Each number is 128 + 24 x the weight over its row's rms, rounded and kept within 0 to 255. Layers, rows and columns count from 0. Numbers have three digits each. The size before them is the row's rms in percent of the matrix's.

# layer 9 attention query, 192x192, rms 0.178, rows 25-31,57-63,89-95,121-127,152-159,184-191, columns 0-95
100:118138101115141144111121146159137112136146129146147131170115087096127110142107098085148116107138141146128114156132117094148124129069181154137106137130137168142106143130089131133156143198123119127145124117117097128104138136115139114144139163156160158134138152100114124102133130160133132147
083:112125128134165105101129107152139115113085127111102130122145124109137112138169150124115134117094129138124093092117107093167115122054181116108121159132143147103154134140110161147130135123101113142141106125113136150111118123144089104134152098110141138159121155143124122135151110082158095057
089:157145158151101101131166082125102097140106125140094117160154116116109144131161156167106157133149103109124163135111104151138158105087136104137119119129113134120184066075148109148128161118115145119137137147135107132060155158103119131138096167136154148160124107119153135135111102102135123106
079:153148126112146110142132179115144097098138141144142160109108145091135071145153150138098090152108136137127142145064118121079149158165117149140092111163106158126123125137134128087129135090164117146147114162088109118131128127094119132129143149125113080112106140147154118124168101139109137200
073:106139136139130153104121128126094162088105121130144178125154146117130133046092098078170129142090149145142129123118152118147109140176121128104135102121135116163121123142145151157123141169156148083154169128158105148163144127100117105107157161064122135140172135158130115113141139141129150136
083:142147161138095147109143094116137144098174110159126106122138121119129116133153089146116161121134093146090137127094134155107127144130142161147106166152140121115145126119152104187084137095122078105174155123113117129106123144115125122091091149090089145133140129151124129131160094111130183131
071:089119141190151146094098117133119108175121153158127131125119119098116124147128127134129141142149121144113095108144136153108114136126119106107109139153155132150151125068161124143122114096175149154132137176157097120147094156103129130152162129140141102159125130112149137117079129133118156122
090:119106143171142133157116131121104110083149136124113174132131128109113108134126149099151146092106133141122180116137167086113136113097140134111128154164126159116121093175105166139144162147165129116135164158103115144107143129142140120119133107127158144090167114120135114117187138139109100128
087:118142128122156087114149124110117123151097099144128140128118099129100157120164146138091139069125164145121139101131120101130152118103149083117105159132158106104123127109092146092154097129102088147103104146151122145127071140152130101135147087120142099152128131101114163095062109094117122118
081:170091119111123118083097136118082116166104125113094113150107136118133159127140117163106117130172099126154088140130128137122111075108138126125123132107104175122108097116110127140118084164158151124096147141168113129137131127131143129174105132135107067166087129189121177141107121108121169106
079:150120112138118116169126170065120151084159089174099133113112134129133107124123128149134123164134105142140118157122075115156139124154158200158134143137086104110136160149114110123171121135111165136138113110110115130090116113097142180111154162109132164120133173118087124096102156155097089115
082:156145124145146088101107109166076175161125119132097169128143134126151143085075137149112149133121135152152116126127107145141120086173159161138122154115130128164112120200139134145174123122171120130124138145141133160144100116104101122106149141135149129121120139079100109151115090113095128159
083:120155107113150148133098120119124126112129144172182173085133126120086150121156125132108101126151107158159129108100145141162122141154114123100148101117161152133165115105116163145107145132138149115155137135131107100145123136130130136111171122116122160151163109145119119143115109153093136099
080:118167095122143147155095136136152133119134171144110150133108145117121112111143155153128133090133098188129122154121126082186134131101134110108114121134107129149107127131097078134125126109099104129101084151120142125133123146141150139130153112134137150118158100132121144117147127102135094108
087:131188114107129143128129132104114099149078155160128136158117133113134144132113115092136119137140155126152181157144142141146146096126186140125109074170084170135128127105076140130143150175097092147177132099166106066117135138135114123153146091120162120146134153077143138103160103189112111134
067:132144132122124071146107108143134085155100129158098150110167130110130151099126128141132156112091145156126109141108079135149121105081137112152143162104165092118163138131119180118121140133101164100133132146150109133121109114075125170130114124153119106138108111099133095069157137141096098090
075:130121110119123142108135146150136097175156111136116165121128162085114124150142129187139116108118106107110114136146163160137135144127159104140126058114119171127121087135117130080082103122124106162131108110106114143102139121142185098096097143101143122139112128181137119127133128125140112154
065:105127126149134149181120125142136112098150113113120146163129146160133101159147130125100113169120072083129142133107116139115149105139109154182141161128109098101140134124095126121102096087143144140143166106120135137124143127112130102123122100107140174111167117110123165121126111140105134104
062:135095187106178112131085110153097172149117107138126123114110143151168148132136155099123171133094158152158101085095086155149095134145108133111114157115144105096143180113128144112132105160125175112131148133147118189121141146155145135168147123133143151120092081101122130138118160131084134119
069:122109133107148161161159093135163135117111079149122125136111127103078108124196136155138123094125094156109174124091133125104160163149112122108135147151138138131132166125147128083100126126157149144179141139090148144118121134151133150130098145100111114125076123184147111155165140168111104145
056:091087136141165096107130113140116135146128124131090136105164144117103134107133124173075135077150153173143122108138143125103112110117123100146103141139175145141129149089138130135142126092126123133107126147155155144098148088146142157132134137117144098148132144139099104136124141159163107125
139:071087132158103129095127147140131129128170135172110167137138117128124137158159152089136142122157113156093157128162122093126115139150096086154143177133135110094123113165098128157115146109162103093149145149118124139125130161122127124105148095123117076094122114113133153142137145140106093152
163:146100105122164115130141120138127093134105117096145138131158136108074152116147132108080156150114146146131123098133131128139146116102123173133155106109123145143169136140123103082095155124131089138116136134120115102127132105112122141121116075151134088128157129131133074154155104124149154108
171:148139181098119158147131132145096078164156112075069123143105134140117100147098098123106090121137132152131119128122136123140123111141100136096115175145122140139109107129126089147148086111143109113116154136140102142081106113145105141166094193140169157192123138176165159135120135113127152077
180:147119133161103113158157130133114097106146141167118117165126141097131121119145131146103123127132147129149171127165119112143115124104132141152085136133118143124103139149139070089100139115111133097166162143134110130104166113128129107105125137129087145143123158104153132095107115165150133109
175:136116127150137093100085146116138091111131141156154101086118141149142133080130171145154135159075139144121109116130158104136120121119102131103143101160119167149147090161122106154131127128112082104098097111110106179150094143100115134098169173133130139165100113135076129149166117142146137142
173:110162152117189133125083116101127119145135176149151147117141136139121159138128123129146143136109152114122110150148146153150117125124117100098120078104150138138152095131149164146083131160127086122097130099159118096103104123130132113102139126102100172144121137113145105111102115147148087118
193:154153084099150101198102122134122107140155150147163131126148174169134113086144131107118128123141109116109128151149126068085177122127130140103120121146131117151096106116151067130133125113111136098116135141108140124101125129188169132148154140141112100152159129118124107096130165192126097120
084:140128133140119124160113109171116148130067084087136182117111111129115145154123114154092170127103122133119128110143083127116135088145142131142137092045104149095069069098138127144146132119119119128150107148097162089136141153098126110139121138144129135173105157105126140164158182130132086151
090:158144119098145101145152147104148126111114136116135134120158089123118141127102104086141152128124102156112123125153148135138117119054095111114128135148129135106119147123178160158177125149124138098139097117128104120136132110092130118107168116196140127145155125098141123116150141117102108134
085:106145145101138124108144127136121106138121122090137124116151094137121145143127114123126146086141119125180158169155109127178160123080108144092136119122155165124166117131106152125121114130137102119124112128150121105129131123140155154112155141120159089133149170150171094089150147149138117149
087:147149145125131126115143110121147077140118144116107111142133163120132106119110081118099137138134081123099108137152140086157117072155135129119103118090066109124111101118128128123142115124169130076094156106141133125116100109161153140133079138093126102137125111150141179092112182112115110092
076:184118180139143140128164120084089137136124147138115138135104129121109122196170158139088121155101106132124122113122140112099111142163102153135132122159147098090108162136123129105146132123111098163161104146132113094104105111105203124133130152123116093085118139040144138141102097128070125149
089:122150078131163146118101126125106094132132173126109114134122090147130154113111090128134106148105125125143095089127139125120086154114151159148136131116138081160149126142122180126137084163129124140074159144167122125144111127099129077092124102136142105110125116164126131142139105181152135117
086:110130138118150151114121134113082099134150132152144156167150085130137126135199089118114128140144171143095146119125130096141156140128115082136137130149126123124126154150102131093131106137144074122108133083157147120078136139143089151073117138174099105130146143161191119127133152154116116099
072:080126107127159134142136110140098143111083154174102099116124118145118088098148128132130120070127176093104111153096155098080132122124141083138100155149140144157166080124097104125117111113138129105149144151150132142126124115141121129162156117169158101147118148132111128122107107135094094115
109:143154117183147136141130122146083137129105125140119162136121173135122126087097147117133162134127132130159140085133155131130120103083154096146171133159129133143120105099136121125128136087122101095159158147120166124091122132142119120107136150113096148132128116110133107124116174116138109115
090:110136135159126128162130148146115175088150114139131125155104128151128131153153115112160129110122095103103129157145177085119137100141106124122126161110132107119112138166111120149150149123138153124122177163146116105155120128144109153102168114129173150107152132073166164122175139127132115160
088:133152094150132107129136113142086136149100130090113131132169101133061137110139139128099143133113160149118134132082096091132129139096091153125131132118113127145152120111099137136123092105113108130158122137127121136141072144104137142136156118113103086142154131114128126130130131126126139135
103:112080122102139170116073143175102120156108116099108163132125118160117115114122103135097094135125133160117098130124133119146099113106110145116116170088117129115101098143124134103131061131167158095086105148120123143073119142187145119151103161112120102173079175162159129132088152112154145113
095:153151141142135133146132164112124103146127135166129134132151132115128150152158120116095148147131119142135144135140126130136107158122119154119107055127166134116150110184114137098134118113107123125142145113114098114111112124089121098127123186123133127099130122088132131095131124146124114121
082:117164084107113106149096142081146113119169103159165136109124158160115095126177122113113123159051129110145144153143144154091118092161140145089111117132117113111122124177064086141130155142137139110122136158136112120117148143097153158134140122122105127148110155115131098097130093133132100135
098:121141119112183165201133098113132115113135127199166125147151132114138150172168087120103135143145139128130127150098139162126146123129136113131135123169125134118162138186079178137107148126111111119136136155142134088121133095129152130103129106149117172108151119126142085108141135139097100137
085:139143164094145126129115086139117105138145146146160127124116194129144097107120136129118174146106121126113148149134136096140157132145130126127107150172169085104121129118150080144152143140126139100120105146140111082101117130141184125145145119122111121140118093132103145110168164170148116071
# layer 9 attention key, 32x192, rms 0.147, rows 24-31, columns 0-95
076:144155150122154112130120060075143118142107108126109149105166146104149103129147099131139144114134118119160115104154043127172157109078118137115138132150155139127128120104132121129158148100148182109129120123140114169134113161138101109138088122078136104131163132104182118127096093136151147132
121:130134111134146158133166150178092144140174153125154137150112096149120118147116131101125129124141144162079125105130155143092090119109160152137112134100120120117123142165113084092111106151108074147128109154122169103164100104147126163121161101149079159150106127160064133160165142103140112110
123:123170100154120127101133150147178145139141147107138146093149109154108141127108077160126172127138094152116182134158098108128149109122150120096150130135121125095146106142139136105130111159140101160133152138150139127090137170179128106132135096125100094147110151105133072119132129124129138124
126:084113140075095112106113166130101124111137139150154126153136133103128131125095130107145147137099167134165055136163088126139133151121128165120103150123108138090106120103126102135157126143128145115113142116138149102086117100139132147148126126156141112108125105089111182136116174110136136142
129:151123116140101108125151139142106152093122119108155118160119097139128118114077176099114143156085094148122127111142149104097134138153164129125109093151102131084105113146130136107118138165099123130134096117162106140084143136133115130113162144118137098113158122085095101134152106098112162131
125:136139093105115127098130163108129120134158121125110154139168146154154163153141125091099113128104149138130105135166118130164147134127157119104113113164107153165080154098140149123131114200106135139107125133134126099126097140092127159148150114160124111121133150140096116123140087170080090125
125:115159114163160120161129142127142099103129167115168164104138128140150175137111142116124091132125150096107130124123113121172185067117129120107143147140149152128108125092116111149143134144121128170154157134134108088146144100125132156116116130130151104100091144167149155094166123118115125152
136:159147120095153119087168124123158152146150130160118142146164169094120116149083151124126169096097107089093166160105111140169147112126196091134141116181143143132119107170117122144112172097121103140143089088111094117121159134140120119175147116109150119141156148155126124124161160090165143122
# layer 9 attention value, 32x192, rms 0.232, rows 0-13, columns 0-95
101:116122165153114117115128102151129095133146110133117136115139149152162146091085175147130136125114128106126103114094135156133120166159088150161181118140121157145144091158155156149148129154071066188119129127152138133171158137133144114123095122132161141126119147125123112139166114102123149176
112:122143124139102077095138088130131104103165098104136137115137119150147113120115135162127105133125105124114093123125139144122083102136140181172137127119132129141128178146118117143075118127112098144148181150129146128100145129160136146127082126092101119140139123156114147087135092105137179107
101:119140135133095129154124175148120130139157148146095117117108062113099132142123139145129132127183149124112115156097098130145113151131101124126095082120144081123152121157108125100139152092114146137114140061126160111134147097132146094138127170077099089117126153117136159126126144114095175098
098:111136122113160157120123086097111151157141143129124130136167136103112134112137066110137106129143116121142139112113135166141075138105150121058149118132148152118117122113106152140176139127083167149173161095123120151114093106126142092122135144175122141134088173103132074136092146100127133151
103:168118154112131101139111107126112120109126128106073106134116133121099085156156182088145125099122141097138102124151093139136117150113131149122137150124143176156151153065155108142138138112128122106168106148156118107127109109110138111154146094132124147167150097074109136102071134155128138141
100:123109118124130154101126133107105137130172125131128136118108120163157113114137168129126124094171092110151157094110137137126106166134085151117099160157104081124145128120127149124081109129140114143114140130100136126165148118113154139123131125082142148064143108125121153162182151138143171136
097:152152141117109140128091170144119119130083151157105191111144124102095139142128091107135164084096110133146154153159102129139108084126164141116105096137123113170127155087120182133152117148107130153131117125181143122152149117115123131092109139120121137145102105104152099117144143171080111132
099:155123130087132135161109145133143120109120141099102117066148119129153158128124186122102160134122106118140120145137147192135133164148134124099119142125108124158086148145109120139101103167123121171105101123136150123140140162130121111128073159168104149120123116146120142105111120143169069117
101:113107113106131118089139053106087126153133107128159152117126121163124128128098083116124120131084162108175157149112128156144148082131131151100175117113153131155158140126100142134125154135112125142125139107168147130099143156093127176085131096125138151110097120139139136127077114102154134117
092:136144083157099172141137152127131121153151100145151116084126143134184158115116121155181176136123136139092104109121093156144120132079159081099163101138136147125135133109122129112149155126135139111139129143131090091150066124114145126146136133150150094105133125122139120144120157129138158113
101:140141158114117170153064101172151136169115139106100143130153119151128159121151154165105098144160131144115103131181114145114142074141141131129142165141141150109096089153129142122124117117107149128126128114073157153140144125118155186129116096158108130173132129094101133088094159133146175092
093:133142136111120168121101145119113108151123125140130115126110119099152111134103159141139142189109188114099153182152161102094151123131130165104110144109105155102155138148166108122156113156121099115097157177137108141106122150120137156112119140127151104155134137102117095131100107159136119110
097:132102173177179157111147127153117145119109166109111095091122140166095092081117097114112101157120146121155138143141124158145079134165126092106128140117107124101110157121150109123129128119113121156162144137114105130093129113127101134108107133152107075148151118130152114137112102146121106113
102:126147162145136147091084108122132115129149085142129125129152139182100091123154133109150133099119174154142115165083161147131163107109098113130121138106145127125153164130105125149110113145138109100153114124155124137108176160142083092134138153131122133124167129116128135103142121131125165154
# layer 9 attention output (transposed), 192x192, rms 0.6, rows 0-13,32-44,64-76,96-108,128-140,160-172, columns 0-95
103:076104139102139155112102113143161119093099094098129123128112121086150165126127115153143139137119136123126150162174121153156139102132146116094142118166087117151105132109151138094111135124109137145115151128133168119123117129124173133143130147151151106124084189088121121145123098158119076122
108:100120104155086107142133143098136115119089095097109107122102124129137143111167126138105105136089122103154089174131112104141134174148108111096143109176123121097176136111110150137096103117123135123114151110102115092114158130082176143133111113108143098108093082115124143104138080133099122085
105:151094140165130136145117132119126117100091113136145086130098110132132144120095135136117091107145120127094153136078141091104133083159115110107170127086148096124138131156138130091107126149129144141104138091134130132141118117150142140091148157131111109128139091123095162150110149122146158120
107:098108110111104151127116143135093146135122114189151083092141157145136179119140122090107113145142129145160125107091091149121145157118098137105141122141131107137159132138156152097166111092111127139119112130166086106075113142108166131120138156125098122078109160119139078092113113110082154119
093:148113124157136104159109134124121088156134096103099117113119158145106093159159183115122131118133130136170145101133108134082107123156134128144155116149115141101144167116129160147070140124098144106147141149105101168111181132118147103107169130138109126139135100112104083113153163134129113107
103:123144120101146175128162133154159150137120141127136110130115121105138096127161108136112126153150102124125151150086161116098108109117109101167121137112134125105095099098108112142120119131110124178156102155114115097128140084173132093134152160131114054118150109161103100137166116115153123133
105:157125134147137104148127080101127133066146120125125123138142143117126145129146134123140146151145117093131121146126088147179134109099125186139087120128112159140139118132113140162179157114149125120157101157161144168119112087151109147115159171111149073144170127120168163152111160126093156116
115:121120144145121141131107181103156120093105110096081101133122134129120150128147155126131156111051113091099137127144146125157145117159132085109136094139144091130117151118140153146130146104127142164093130103105146163111139157082082145114119113133117082116088130154124115132117106116150102141
103:082121115161185142168089098116107173148133146132139147088149132178133170103147117126136108131129131149117130116099126184152168123066133126150158137151146117133169134153113128129131131142106140078156113147128148115168124158091132135161133131150122133151121147110191113119115096135049121143
110:148095131106143138117136112111120163100121092131082119116129134140164142109109163118090156133120131096150116122124149117181118115087143136117124111129142132091133107098141141132114115104134131107096119115158155132174079114125135137152136143118152150120181145164147130155143136137113158119
114:143133158103150113109097124137120162130177118153125132163132145099146106133160112079150153124119187098170096139142084138127122105083091162174139112177107137157123133109120130118137154147132133098174124129085125194144129133155132147133112092142127141161141095118136125120127094072110118133
098:124120134135139126157103114158132126131121161191164173104120144128187066152139154119136070126136162156103097144108062119146141085127118183123144146160139123106101127154127127105130108117086068129110115143128155136075139102128163133111142142137129127103118160134126137155110115119132123123
111:113114136115160158161131131126111108107119142098119176141135177087126104111160112124140068111122148136151077133150107106158119141128153105111121116085118168139108122156085120127111122137100142134145150123102102058167117084117154154133117119141096130125102100151132109140141150124120063141
101:123128122107096158143080110124128159126074127165141134111126146112145098141152137124142132118195087162129084163125155095121148142099144133115115168075153163133157109081161107128146151148156135131129157118118135145100128132134163113121141130112148153134134110095137160164146123127138162083
097:131121094165103155106125139131102102059128123146118114118107125107122126105107149150138103116106129117122104128117130087150127123156155112141131089122141125107146118157126138109149141127105115135117093179146143129157142115151113155128131139127110156156100174167176119135087104131149183126
100:121106146082079134119102106125137116078142153135154124114118141123163127133101156140110097128103097145129127151107119187097129158111170120132112122175108169124133119147155100122111143100155155135107152118133165110109096104130121096099139138123143102160127128140128062144076130124151115144
094:103118124131147150163100104131103146144160110123124118146161149162113155126102168091118155112110144109135134115158129106120119134124131108136070123128139147126160129116083068137139098101132083157123108118174090123140058160137113107158087085137122134186118114118155106117151131106135178182
099:125119128129118117131087180132120130093134117147122153154121146113137147169123132121091117121129127099184192132103124109103124135106110133118124112117129111132118119104154123112098087145179082167128109137134167081161101102150110111175112118146096142141134154128157151128138159122124161150
087:120110132150135145101138101081109158096128114137116155117117132135131117136089118115143151121110158106140147155130124117147087105129088124127138114152149105118161111121095083128129099129102107105099136164129114155127163099138180100140149082136141143082126150080111149103152137099094164126
087:142144125153178094141109119133141093142104113129094155135102143146103198112099095179107174120147190080137152134134134103149115120135143109110167093131095148130114158139112159134103170092117108146125109136118134127158137131116135102119123140152108123126139149146144186104142128168119090116
086:118092118156083113104121084090162142123135164150106090124123138115119131122146146166165141129168131093123129079114142119133103129151133164172133091123124149110155095130117118177130142087116120142123129137114095116108117107176169111140097112173095120147142124117152111191138179131164102122
094:159099142107150119132124153160119159143162077155097145103152141156133146128181092127098116152116106121111088112131146109147099148139139129125135182138157166128143139183131125077148193186133101144092130129129088136118076151099108142104107118122148115127150147178141140119106129139104133106
093:100144127124153158142160152115094107132110103124119103128165153158142137084159136142140083127123146112116151133127101098150129170128113109096169155088129137133140162175075133150111179102127122172132112119108154131085120139159146104111178113104086141116160128167139085104141109156158165145
084:144098112108117108138137117097143136095146142154120146102150158154120148108105119102092110160126102105159166154141131097130142095093169102145153146092124125086110141132113109121088138156125149106155150083154094128118109184103131113119097115052163131159115114115142158107139148122132156156
107:122162114090153163126147157095118148161130115150113093102150158099130128113119125118154091124123103079112123180115121104137119120127155082130105126127137110082144145164118111103120118091143121162156067146145145117116103166112093144132141114097104125149091153161133104149130116157168194138
087:171125099097096138137056162129103090141144129112138149144152127118125165131086118177144131134139145116122127156176162170123133125145173101097143162145122174119126134102115143109146189127103147108118128150112125119150126126190157137105119172164128104146106164151135118111153125126117150121
102:140075167117111138136111129096101127112127131118089145145102105146071151144155148122135150087138084153119167116090115122120151130104115082118077123124139106151143101154139116134129130138138067103122117130103113149147156118114101115188096172137102123111147131100118152127159158108103121141
082:133114110157069159138098134131132121111124146122121093107173162125177150126105108121157098144124157134106127130103114149155141159129133107127140144161117109142098144177117115103147142185136134153111097095130132121117134136120106117125130137163144141105105151115124107165127121128128111139
110:157111117114103124099099144124120136129166159118149123111102112111143128115130132107140075177169111149095094156116175142119100178150162135124161135149122072154148180132164095139127101148160129152123100112082138061111150123113108102124152136114129137132132099166135100136125074117139148118
094:126110091126113105155152139188156082116106133126116131145114104143098153104110188146118148123130108124154150100118063094124107143097110143133137117106131105120136118115116142103129150158122132127119155105179109162154095113154145132152098132184077113122148132110180140096174108140084125141
103:091122097147103144116120184101124125149124161135117108151120113152110120126149128119131104125122109123111124107088139133133139139097121086076137123103123092129142152126115163092132103104120071124180171128170089109118120106109093078130139112140079097154101122127122144174141113141127145152
101:112128091121087109138139108178144129122163181122104134139105150121126104124148149131107142131163116139148114145143138124110124162139122154148167163151152093120123150142160120129117128107097143144150118132084137123136162111151136150165116146126144157134135112110098166098162149122132134088
098:113120117106133112134117130150150149081110179135100116142102136153124134128108149147106127096148132120131141168127143087107096165133114124164180147112114159125136138130144084175131143104128088114072106136108164092120139116170119141099133147143112127131136154148118125133107126095127139138
091:148109140148137169138129145161109140141160128119133128156117125082116153131143141075133120164156075140098132133110136119166155159149116100139151107116117093152135117141138121114120100121141126102149126106140112139105140098133074111130126171112109093153137142163149137152153153103102138131
088:084111151151144107117136125174160110108125146158152123140119122118167121147095172161114127118105131130130149143119123134129125134143098152124112120160107116107089140182151146136176104135135108146099092117115167125154097130145143134109131102180136129093110122153133138108081142146142110137
101:132150142129120144143127103084094140122131126141164149107106125160148121145173085074182138103125168136146125097130150146142156120131128134076119139094115119166140128139163103157126192113149118111117111114106106096114147134075137104146167144127120123122135137118167124105104094142120131125
101:133138120139165160131141096088097100125141090148138144139139126150094136092180148094124160113120141125130108103126130119157126098143149111116084115119132123111130139104108153134127158146095108140149147121204119156109161156078109105172122159120177107142111135105118150116115160148137151099
089:128120159144158149144067150160162179131132098110161113116169129147154105136180127121114099107153117132133105125140093079133125145122149180138105123152164103129118112165124140119095172104151146112126097115103131141108139159134119173118137120158086104138134152147125137149128162098185142085
081:121133101109119138114097169128136148121132116101134058134134148115179100126163176125133104128121102125111142100122193126108114146133152124134122138145144115096128145126145155070133104170138161122156075080121125127098072123124115186141145157123111115085126136140097093154107126132157108180
087:126087135180131147124126106089093115103091184150106128114145139116088168118099087125160138102152158124154133133122140116131168144126089102117145125143104177164121128137136117159138098083142107134108146112061097124109169113142132076118121107091074105122132160123155093158126147112128108143
135:134152115137146107105120088150149121139141157126111140112138120094163142196175180159168113134136136090097155136145113079081166121122111148132122113132154117113137133152114083135138140141131143103135083132151098124153145158107107134147129116150123124108139101096143127099141141148164153106
123:144089144123126156117088136142099089088153162127106127150145126118119178132132148133133117119147163116114101134126118153122166099109139123148109158166129125141147153108101105149120192147122109109118118108123121136141138143125068085149185131132109130117174086137105102148154110115154128142
140:122130167141163122102094113117125080092131147121141110169146135112120150136143178131154094130150102144130165111130106171095134161148136161116133151190117131104124119123121074157103123162112094107161121088143090106117096125129145087080169126150114121120130129164129136117150095138108173159
120:138129158113133115121125116125136142119129124114123184103133147149126098115086103129159113139099102077149147115121115079129134129142143100157148143098097113137147144105149113097099096106140135158147132187126124148113127116145168109118130112138132152194120107160118176108132144121075128126
140:118137111159137103120075104126137128111128083144141166152125118168126123144131116132109150146115125153079144125125127116121113180107106131140145097137133094123126138148132108116150138122119102127132154110145155143118133122149177125135110138109134195145128150047168139147096173102124130116
141:154170111166145085149143127126112134090125120162098137162110125114140151197112106061124138105133128114145138162151112114099182168124145137119137135124126147133093130139104135127120133154106100093115079135106111152127164162090083106143104136144109129114129127127141145127137130171124134096
135:080154151112083114144166131118129143171129144140121161110142137147150132141179164148114128138139157142139112111109139155135115139103133151093157134108127129087087089153126147198116113108137124139116151105154130143170116105116133109113096100116115116115111163113151160118107142116173116157
114:125159086125115109135144171156119168148114105133139134089140165126070118128109112128090140095147148146130117104151124112146134137105150140137141133092097152146099156126109127139128143122127163143085155130137156156118105168136153147084110099037164173158127106143139112132138164174093135128
125:097146097137127114136148125189120101091091142110105120127126152160137114109109150099137161093157123173111141143134100137126113177170126197080088160126110180108096132135113163166130117067143148107126113163151152155095133118153166113162166131088129112169117139153112113131123126141106095143
122:170129111141128122117157151116118100132135163152136157108117157128118152134132135081085108133114142122114180173136147121101200122144144129147138146125118144109140119142150150084096125146117122148135131110116134123136106179088115130107113122088135139123115108138147204161137134130106110114
127:102145080111154094081133155086069148125129102116134154128121196109099111106137109140084144133124127099100148107130106139143135096098121138162126154113131124128117149139134113131087094155153113161101128173114104140067078118089143099123085106149153182119122131160126164124173151175139181108
137:146130116132141142130148150124120123139077145072137117099102108170109130120139129166134177136155130179189132118125107117143122130164135123106105115095090131114108105131097144114139156097129122166090134154109133167120105160128106169137089150140103113121126145149149152121104142115142118150
124:114158090138118088096100109121151124134131106142142139134117112166101105100132113149141107151112155151132133169129181152102138146128137113152134138129051153168142128132121123115103087092131130133121177139141158145131088154143174098105126124096145144119073108099144163106092153092076113191
084:116115162125131121131133174101118153149108133147101135131167126118122139089121094142121105112088162128168122121139115143152103126147143155125106113087119069130097107099129152132128111093136132086107137107098174162101124098125124056106135117077133151096097102129174144115142111153110125128
081:157148105101150117142151119157099106158083132093138106123136149132143131111161148164142152096120133095155129150096137084133128114142120103083130160128108111111141144148105188123153144119181139100141106128162142140114094114153127164076126099157098128113106147143123125132095139145124079141
083:129165163103178157148152103131123101096151124121134137112111110110147106110104148158135180129140116114104111135141118145140110145123099133110126101175134157140137123073075132132122146131097128181170126130117102134129102176150157195112139117162106119141122157113122153127143141110124133092
082:091098106142086133110104157150135129146128105135121077094127140114144111141083136107142173147169154150130085162182105139107127150166106123147132107130166154117095130078135103134128152165121131136091107108118133065142098128141143135137126125149132147127151143157128103120152087096139161115
080:105104138111076085132124139121096169132154097154155106091130171106112139114098200122146124122133126137203125136160112146106126134115156133103103149138137119117091152102123121156125136115149136170142138113137174116125109134111141142106144148130153119114157124138059094134101105180116177125
079:113082127134137104146125129146187150139123152151141158066128144096162101155169116139122145121136133117130107129129156074126094169141097115110074139137183157139109094124157108137142128077110147127100152079132150127139128120103170139164103123172173113162124138131141109093174136137147130143
082:156117161138116118134119106135186152117136139114177129142134116115145094117162143170130114131104105103108147138153131075161103112122090163078139143177113112109149183145125089074089158096124138135151111152073141128097093120146113130110161086111131135107144110081173165175184116111125122158
083:111145127118140146104106122071120089102124146133158115115078120157170149140117137126150118120122122112128108108083106117130162158083101116105097125121118142145091126121125145107145142152143111139124119105137094134119123143155117096164114118087118076172132112153116125103127079098155136156
081:110087113131137131157130145125141073132136142153126088127165132114124138128129123150145128122127149172105108150110097094168126126116132129139101162125083137098146135117153123161163141129104134158112132105162160090170181146110055150145113134149140081163141116111080109150159158137106138116
071:128177110154156097107105127067103132130097149085166156164133148099149097147128149103150157114126165149131132139124151154112109145145116154096110117126166139115149111148096147137156147112182113112115108136114153131143136118146108133112115116123167136128149169161144100128137123123128108143
079:130120120129169175098147111136129104145118117128120089140072126125148136129134109111143127141143112146145112170139093115137094144120130116102126114148180140140112122101134189133156085151080159086145167098121168129146140130131150156130169109153144100163095107144139125080159076086135124149
078:127156153134137117160147145135112117170130147123141129124154155097154104166145137143142135120114139105107151122125130113096125117117097118141152144083145098139143161152155165178135075104164137113122150119141140111095144139153106126161100104146123183131119161115180150113133152122116105130
080:152142095141162131140125135136122092128044152108119151155129089112152143125186128137100124112127110088110115107112123139129120092147147093140101144119140121127131097087107095128134133121085178130145122137156144147135155135136155122136150140084127169150105129105148070121141144143125114100
076:165113104104121184127160140127132148185114150153141112123110136156112092105099149158107130084135125167151115166144152124101129156121155126123118163114178169131111131133140129114110119105155153100121146115103099148116137111115125125156133119090127105144113134161139146125123139116137135150
077:090174127143159129110133117117126094123107108118149124113152127114131095137083148102143171140102129138079158122124119132095144141107100094115108128099116139180139134106115137148166094115137119130148150176156136167147129114125092110170154156140136172130119164083165124116135170151129110108
086:121137129130131143104136120119154160134103121119147143143091177167107113100164103123146163103099106107131096125143173109152107097097149133130151169138128124122093136137164149103123121135127154128160125141129135112100092147132133170095146099151152125156109107129109127116122132079118093123
091:149155102123118110137131147155171114106127150127130114152099140122128160110104078132118126146097114150129063133151150116140119104143130189116133178145156163141121129144148098150090122147149140095129086103077117122152135163139132173124135101147134141121127060116110143093204147130174110120
089:106143111138165148166149141138130113112076182115180121120194119113131118107086118155111114153117120146118163077099195121132151142131131125087094130121165146144137148138129131148121158128152140100151179113120128113128109124121140120128191125138103159079059092175124132127126096110088144139
091:088080126104119154146098128147151105139163117121085092143125128120068126116151140144128106166073122129096091118114149176133137103137131123135157078112091110189104157137111099137144117104186114146120135127142148138109094084123118128097109144157125127153135142094140094154083149154108124147
092:128129119147096139113116095155152164112141133100117099115125114137109103187115137140145113126163099110119084129125130106062140121163120152133165123140138138157101186131147112122119130175150171156124118146119119115158136152140091113164157139128149147108150130153115115108169106184121162133
092:117126170125126133101100061142105158156118145131114161118152173140111121124130145112163134146124131178148112106144125068148149108158197113115157131134166153146141129130149150138114142121108099107146143143133105076140110146146104130156155098110160098105151139086163157109162161124094125103
083:167100133110110128138108200146140174122113138108067114168106117132150147148138190155154146151156115099112153106121135105109108126105153091128142103114117124180106130139157111096142112131088101139111162083125106121105145141146100118119160118110145130108108142120170091126149141097138159079
097:105139137110109086075129156134142093148107128104118119140137094088130117125104152134145120125146093152114114101146120110141124153164053147119138151134172158151102134150147125133141121151135131134142135138134138138150152149169118162163153098139107138139120108094130091103133046137115092111
083:171122134165106113145171148121114091129097175136114058164099092118115086152144148142152104124088126144114131116146129162136169130139163156122146112113135092131117150137127107125143108125130082113121139090195131136132119139159168120098082155162099081057113110130153114135113139086117072157
086:109152139104115122139127140106120118136141119144119107135118131167130136091161138097116137099143152091130131105109091147135161116092171069120121132131090110101136115105148099159099104124120170110126155126109133103133159121123113098120133111106140136107090119146116119119129053082107123122
089:112100135122134143139100107128107162161118097148134158128135117094163123151149108129146112146107103150113093147143173123121117099162150146146151102183140097141134131159107132099137163114137168118139086194138125149114152155103121108136122141131161126147132148125117114131125072127153135126